Weights of a small GPT-style language model, trained from scratch on English Wikipedia.
Size: 8 layers, width 64, 2 heads of 32, MLP 192 tanh GELU, vocabulary 1113, 0.473M parameters.
Architecture: learned and rotary positions, biases.
Each number is 128 + 24 x the weight over the matrix's rms, rounded and kept within 0 to 255. Layers, rows and columns count from 0. Numbers have three digits each.

# q: layer 5 attention query, 64x64, rms 0.172, rows 0-31, columns 0-63
# k: layer 5 attention key, 64x64, rms 0.168, rows 0-31, columns 0-63
# v: layer 5 attention value, 64x64, rms 0.215, rows 0-14, columns 0-63
# o: layer 5 attention output (transposed), 64x64, rms 0.191, rows 0-13, columns 0-63
q0:125124144083145128130143142145144084143117110106098136142119146093124160101093133075108132104134130110142123120125119141102066135113102127152120117154141154094145126129124141108130148105123133
k0:161108081126077159119196142122128111118141122136050132139135139107141109124156132125116169099139085143114153146165141124118154117150113135139116109118136118132084130136110136142141095109125100
q1:167119127111115135112119118166117117101141130138115083138093173134164102151125173070133103124142093158100138104118110127156099142084153155115113174094106113157124133107109120115113133093137188
k1:106100137145129152138135129116121128135111106120141134110164121150115117109113084138150134150155149150169169120123128125116124106126050100130123128121136121081146139121104169139117166154149109
q2:136142138132137102136149149131125117134117119155153116132138100106121102073118154141123143155114135096143157118114109154096131107147107123121144105145136128105166163136131119103110139144136093
k2:123124147088154102114155113110168166158103123080128089067137093089122134124115170117114138109124149113131096099114134123126107144139098096095141118133144128131151140113177131140142156092135122
q3:112116137134137157081103114124127107114097118119099171139117130137119090144128090094136110121136088139168120148136125128151146116120128112108134121150131100092076099138122171126133128137114149
k3:137131136105124140129136122099095174115154150145161095139116131126122126145165122103128126156115143130105153099145123117115147102113165175133092143135114107124147124119125110141140129104136124
q4:142111113147109121151098114106188094156154127150086156140137175073134101131095084161155159114130124105159125144128144125169135119116113115158134163144187151127127188130099126072122146197140098
k4:127082098080096106164132131100133095139135118180145103157138141118130135177145146182123079196087114114102115158160132140149149146219108128154137185070116138206104160123117131181150088127067139
q5:113128098125157135121112130096182131128158137132133110114133119105135133132151108191099139127108142105123148147134144136127135112124124116112116141111120148150128134099122074128114114166114124
k5:111099103127114116162062119170162109140101126095107143099142090104106146113126123134098156151143142151171090138153143077128117085157121087153172110145140147134153133111129127144099129118105104
q6:162154129117100128106111110120132146110124108119162134136129143123170113127117098122124116135111125140095130165140169098111163131112160148149121145115152110166135132118111139147081101092134154
k6:122088135193113153105161081156102139095103129159116130139145137108103156141156117133158145171136075162166132120120074096115144115136152153129116158165105078123137138125152078113115123125153133
q7:144190151153094088104126135113115110098110117182157133104116097133150142094128106173175105133095150084119177165083122133167136133116126178167159109120154114161151141097157145117133083153152081
k7:095122116105136092107124123105157162114131134141129121094080129116147162121106156140125152135104100086115123143138127096154102109142117072118121141136163147129153129098099117130081099150139112
q8:147169123153147125132093097129101148150089113144142144124125110145121121154118123138161125105099151088159143150132103133175179091166103096137130131085107101176114105130135159116119144163144127
k8:140138130119137049165081126159157140120134138085111113084113141132116156070070118135123151143141138073075127142119138099144107084121102083087137123102124134143128127080159093138102130152099159
q9:146172160121147087099129157158194129109145121083180088134120106157150164127088126119126108137090109107144129141087088142106111115093141114145122133059156128128125129111120115065148150166155143
k9:114136163129135135108129153172122157082157155160114068166174156110144158170149129125132131110158087144124144116150142087136152136122164137159101130135111118164129142107102107140156129092138117
q10:116118110131116159138143141134162103156173133123104107157132146083142095138134148083116098152095145194112119122126082107129115117146168159123105080142140148109157190153124130091126148166147142
k10:131142147161123118128131132095167098123135113124138093066126112120122120114128117155147106142144164137143160099102119148087118125096158145179144157141065148126174152095109091126133103160140093
q11:137146114130111144127104129087140107129160097111112170128065145124138171178108172178141092144134145162107108116137105140135190163154119114133150109111090113134158094116163112142115056128138133
k11:106060162110111114142087153080116145156090119104126165079092144096149140125102111147152132129169113101108104107097120129147139115171095087142139114125131161117135135142153116129152142145108111
q12:181082132121111119138110122126126127131103115155090112137102096135149117130110117117159111152070124103128146137117173153164097103111123107122155151151124160087139134128134092108135135157154143
k12:112118088165126119153132135104147139178136103117143130097161146131132075160110132145096113119123169139138166168129107123106153169168119131176126140083164160156075129114122141143120153121148179
q13:102142126153146121114090134121160146160159099135127115127137077132108097138108119141137137118150135113114098182131155081166099102072136146137149156157160121144125104133145110177095077133159097
k13:078144091132075128097094154147130081109109120157128094158145132134112097162152104120120194148113138163125153126116159117153120155089131115119172158153130097091167128125099089140138129083111092
q14:126113128149160131171135089137089136141158128126134092125149136097133170160140166088116161120140152122109121133106083146137143139127113181102093159132092157103137160132123114133147157111117116
k14:097123153094116180123128093129148140101143089094135124100095067156143136124117108141161078107131140164117103135091110140103123114098137184121169120114114133158121111105158146123127134067122125
q15:128119111121103117075119178104144132112152129088119132156136153143138152125095146118173071099111100102148095139134120129163164147106141107109157125150214145120098102145124108120108124140112133
k15:113128126132155180127117162104118141188106156160113112116157149139107157089077075162095130178081136120140156148150143088141148113136148102119141136122099139167185182102126168124139153134123099
q16:108140152129139111134149144138112116145136124120124130142114118112120104109134133110164146112151138124159128123116160125104119085122138117105147148141139156125148145156129127134118131143138140
k16:115120131144163149129126127142147128158131118118127136126157126131147147114137107156097140101153154106150158147129124117116118123086093124113158134163125126078107133154140137106168189160153131
q17:125125110147107110128099174115143101136142145107118111119144148123121128145105163165125100141144145113067111129165140098108092164097130142112112126154101124160099131148143104133080102123131096
k17:143114107163136094121145164121122098127146113132035180149151164128152088122128088094159110106109120107144133147142121104104134108109139126087129153171143148160128161153085140123081105143123145
q18:095120131141136135129154118092130137116127118160119179145156103144125108145106090107160123135132150145121114155162152099104134144134124134146139087124127075142130099149131133170112107137112101
k18:144140157115074111128110159111141156089099123118152106117115133115119166140102161129129092121110110175092092089116135138167113175170122149112094120151096136137150154125105120135120131104135124
q19:099134123134132106093122154089115134145103130114115117128139150118092145126107134129104140136119121112138143143094092147169104185133140176151106113140116159102113130138147113127155138102140140
k19:159133116117105188083092163139177168131140135162119162151113117148118162118098155103156144148149139139120118110125143097142129133095128144142135142149142106090145141176106148123127143154132125
q20:137108118128125135108121138125083105114133117122136179145103121103092143134103104136137138156158121150079144172137143106127153115136135128139118121131091067119132131145127126147119148112120136
k20:123086128141106155132128165131163166117130144120084136133084128139144127182125157110162135140155142183133141132148143130144137146112131128118129153159082136134140135130128123151098136125111133
q21:119136133116091074163142134128138134146169109135129099087093141140163124110127146152149105161145166054134168122096118144132101119132110141161095128102127140170154144106135114137140176134126135
k21:128134109108137117153147115129108140155126132105141129138130105163128096095120138155098143124116121131148117147081122106125125118144103099144118119126093135143123119100155125097095116163102122
q22:096095163130098128133186106085162095106145144074111157168109072121131100132124112126144104129116135122167123189145143116133107081103131137132153087100116098151120153159112172135169108127117186
k22:135151134105100122144126159096123151092135162160135095155111120142108074138145143127112145151110112160165176137108094135131127131146160167153146140109094119112107118103145106117152104156108108
q23:144154121156175112171127106155110107116123147136126101140134155084101156126125117128149142179115121107136097171171127120140123106136140148159124101171101153141143121100135162152148182103128124
k23:149161110152094115133182166113113103075137115122110116156127141165153135144154113114120132182156108149093140147170135156101138126099144171156105080127161106165108090121144131180094116134058070
q24:140124152148106087154120094111116175162138142128115113106144096149121136130156123120103089136089089088163117136102112096124119156082114109132113134130120077171114134077129150141099107116092159
k24:126136104117128101092115163137091094152137122143136144081126140091137156089095085130097144126131101104145125148130134146119153117123126109118131124140121146168129109108127114116119105140087121
q25:137102134153102146101143137098129159141110133172100169154107152139104107135120106116148140103113144084115137149124153124122144129138134132117131157103125119141086154152119110152130120142174115
k25:114123188110141154110120116097137155070128115137129128160141161132111133224123127130147111118129103169139128125172146141125126156140153126140073158127141123128118137150107103115140125069138142
q26:150090109084150154154149107123151135140158127136126163141093147105149133156111160091129147131134112175085136124094146129114091145162089115163140123110149136134139128131100072151141141077178165
k26:145092127153078118173128122110105151142148090141144172137137101118110179101156137104118130128120152173116117116127141154161136157119109135155150122142094169132135143081167158137130104146121134
q27:164159159152132120154194098110145129130135139130141152103110107110102073100139102165102137115132127055175128164140105082124150090139163120112103122107134162148153105085109083140087112122141105
k27:180149093110095082162153090142110133167096110106162092118140090075158130099130079173065180151073159093154120166124068158143120113153091100173104148138102116199124133096112109123107182130139104
q28:120112094145135131127124135130120160115118114119140088087117088145144120124147110143115122126145113194124131126160103163097149135130144136119108109107149134114076133097169133113163164150102117
k28:120111168119130072118160053153124169131115154113166094131136127171109122108139138127090104117148123087140137127076135130108120101142168154110092129122153129131146132115125141156119089079114112
q29:138116133100107154156095193115156119143144129136078097123126103099130115112127144098142111110107109104096159092129118101092118134120147163167112097114120098136162128121071129189140088117129103
k29:128113156103076161126120089109090081134090141122097135108172100078108103155086136118160126139136128177148139096161093171154119135112164117132150169183151143090167118108124150114082112147155118
q30:140118132134104095107118130125132133126134118138113164101145114144120101145121119136119143094123095145088076096100127150108111159152112122137142137100141133132122087124112143156125148087144150
k30:113137122123147123113084124152120123102123110136122133165126133129107206113077076126093137113128124142150132129102149143143135113139093141102134144145141176099122109158145154099121168185126130
q31:073174093133119114079125128117106137170132105132116133134158108085130131111090144110149126117136177082157116101133166134135176083164143108079120153123116140126093158133134107126129142143152104
k31:150156111145172136134063141179089143103140090102118083088123115149139143164109161155160159140115101211079112106121168104135151159153157109112098135096134108119132158150122133129128131109130123
v0:140126135144126146129107112131139135126128146152159116112134116135132144128098105123148153125119134142163124090116070117127147151118103130110122123109088117118150118149105149143145134151114103
o0:140131129108134120181151140093152141138146154143093111128097093116133110134118106141125156106124147114140159141128113169122111083167121115142128134096116165118164126118105127145169145117110085
v1:150113129151118153135167128130102123162122131112119130146127132161165078105073142136119128161116125102111116101140108137129123091163142120098132103104148121117148112148110140165126144123113117
o1:143144132074094133155152130150115141120128132130113124167082123133139140124135122096146108126117143142078142125105133131135107116104109120123127147093105082151143167133111119102151134137116145
v2:093121141113136112158162114134088110127125133130122180114128090136110159132139123123148115146148141124096110084128153144111127090120143151135145084141116110121138129151144177141134134120135142
o2:148134156151129125133133115131115126159142122121171110141111139127139130105100139137106114161115114079144149131115129119166161094129133083140126117123112131139111169110122145107119128162145131
v3:096120146130129129113167128124093100122134132143125157138125137135108127117120128109090109126125127090133129138138088119131097120101128125130136141141135102119128090146114128130146107109132145
o3:138122112147127119102129128106119105123156114113168145119089159107147128100148121112114134145133156138138136158138099109115146104132117139136097101128117120149109151099144156140149137134119110
v4:101134125134134105130107148105135103134145110124093124095130137114116160132121117140101129162141140133105129136122126143134119082125134138146125079136128113146138115134130114145084102149115114
o4:113106171117161155115132135150122144122132148104149152135113133134124130086131130126116150156127117107116134128132117132142127106118116115133155127113137107113087140141125155144130136148096136
v5:155137130128093105100116136125138143103094128143152104143130147094121166136147105144126127143114134099127150106125079124134129131116112141136163172133128164147169134097134110122119165120154083
o5:116124120102149155148131119091142128132165129112131123095137136160133158146103117125149142111145141128148114104106162148166126121121108112146128152137126118105139089112149106166091138115089107
v6:104112125153133143092151097127133142149126111130086143136123114172092112104144114158111107107133114137149119147133152111126160125126135112129130153130123135159134130138124135136131133122132126
o6:121169133121110090123139134152106131134112142139152154123124141126138116125098138119160109153110147136118132127153148149152118141151066146110109120079081148165105115124146141124135142110113123
v7:108150116131134143116094131143128126101131108162140084130121141151155126103101118149140173122127165115162157118151106146099128094138134110129119128094119129101121137132123165128142142107128145
o7:150121092111116106176162119138112127111144129144146143115128112120130174115123127113118159165142166117134135133110128136118126145147104130112135107141150134127161127141126126123147104146102107
v8:143126159130120119102162179138123139146102173147128149138101142146147125117129115086122146124100142134153147124134082151135119123112118140073127166140124149136150137116103106119123160142123136
o8:151114125090107115125117106124137130136135109105114135125147130113158124128134118092132134092125135113123136107121125114138122150115127159143134163119137154105162148121134137129171123084150121
v9:124128136124103122171139132127103131155132151142106144156117118117118112119172130124082122097132125137158161126127184121121115104155121141147138108151108094125114153139106141184141098117125152
o9:140099148134112134127062142121098141108110127122180102091143157092119133136145128134173136134109154085132117163136130137131135129139123121125127129127117133128121181143135131120116182128147120
v10:140129124146095119146127147138124108128113119145101135134136111098152175107125082112118130158089133099140143114135062157089136103147136160098117109110107123151155147123101138160146110127117153
o10:141084136102099171148129133124154121105182144134128097158132146119120145128098098125104132136119162085104106144133133148177098137110164140165105111099157134128162161103119125131162138132115114
v11:107132116141157108076139109148140146113133127081127076132148127118110114140146137107093120094135087132129113164113146135142138131123140097154121172089132110134108102137149110127081136097137165
o11:108122150126144129116120172100093091138147101107143166134144135144142093119122152142128131112128142137120125149127127100131104163152136136094142087143121136109123050159152149114098116141111133
v12:135152143122104132112129162149118122140136126166140124153113115155147142123110122128163124152107141147159164112132092157108166144131109136112125095103146123112111147140110158144149111144123113
o12:171110145107099138190132127142151172130149129112126122108129141126148124112129131110134154144129134144153112104102100145165108108118147133106148141118135138176142126108105099128164141130160121
v13:127144118141157096069138123137170121136092148133127143105126119186125099139133111127110102127154129134117157125107173124138119131142119132119110151159148128129109117140122118151151112100105135
o13:122136143163117157122106110107100132164119133130158166091118077127135106117101145152148104112126118159127106136112110098115115176146161122127154115135117140150145139117148154104163135124131086
v14:151130125136119111132183075137128133147126139085145079124131132108101131115154140143135111093133133125123154169121124136118145114150113122131116139100117135150151144133142136119102207147144113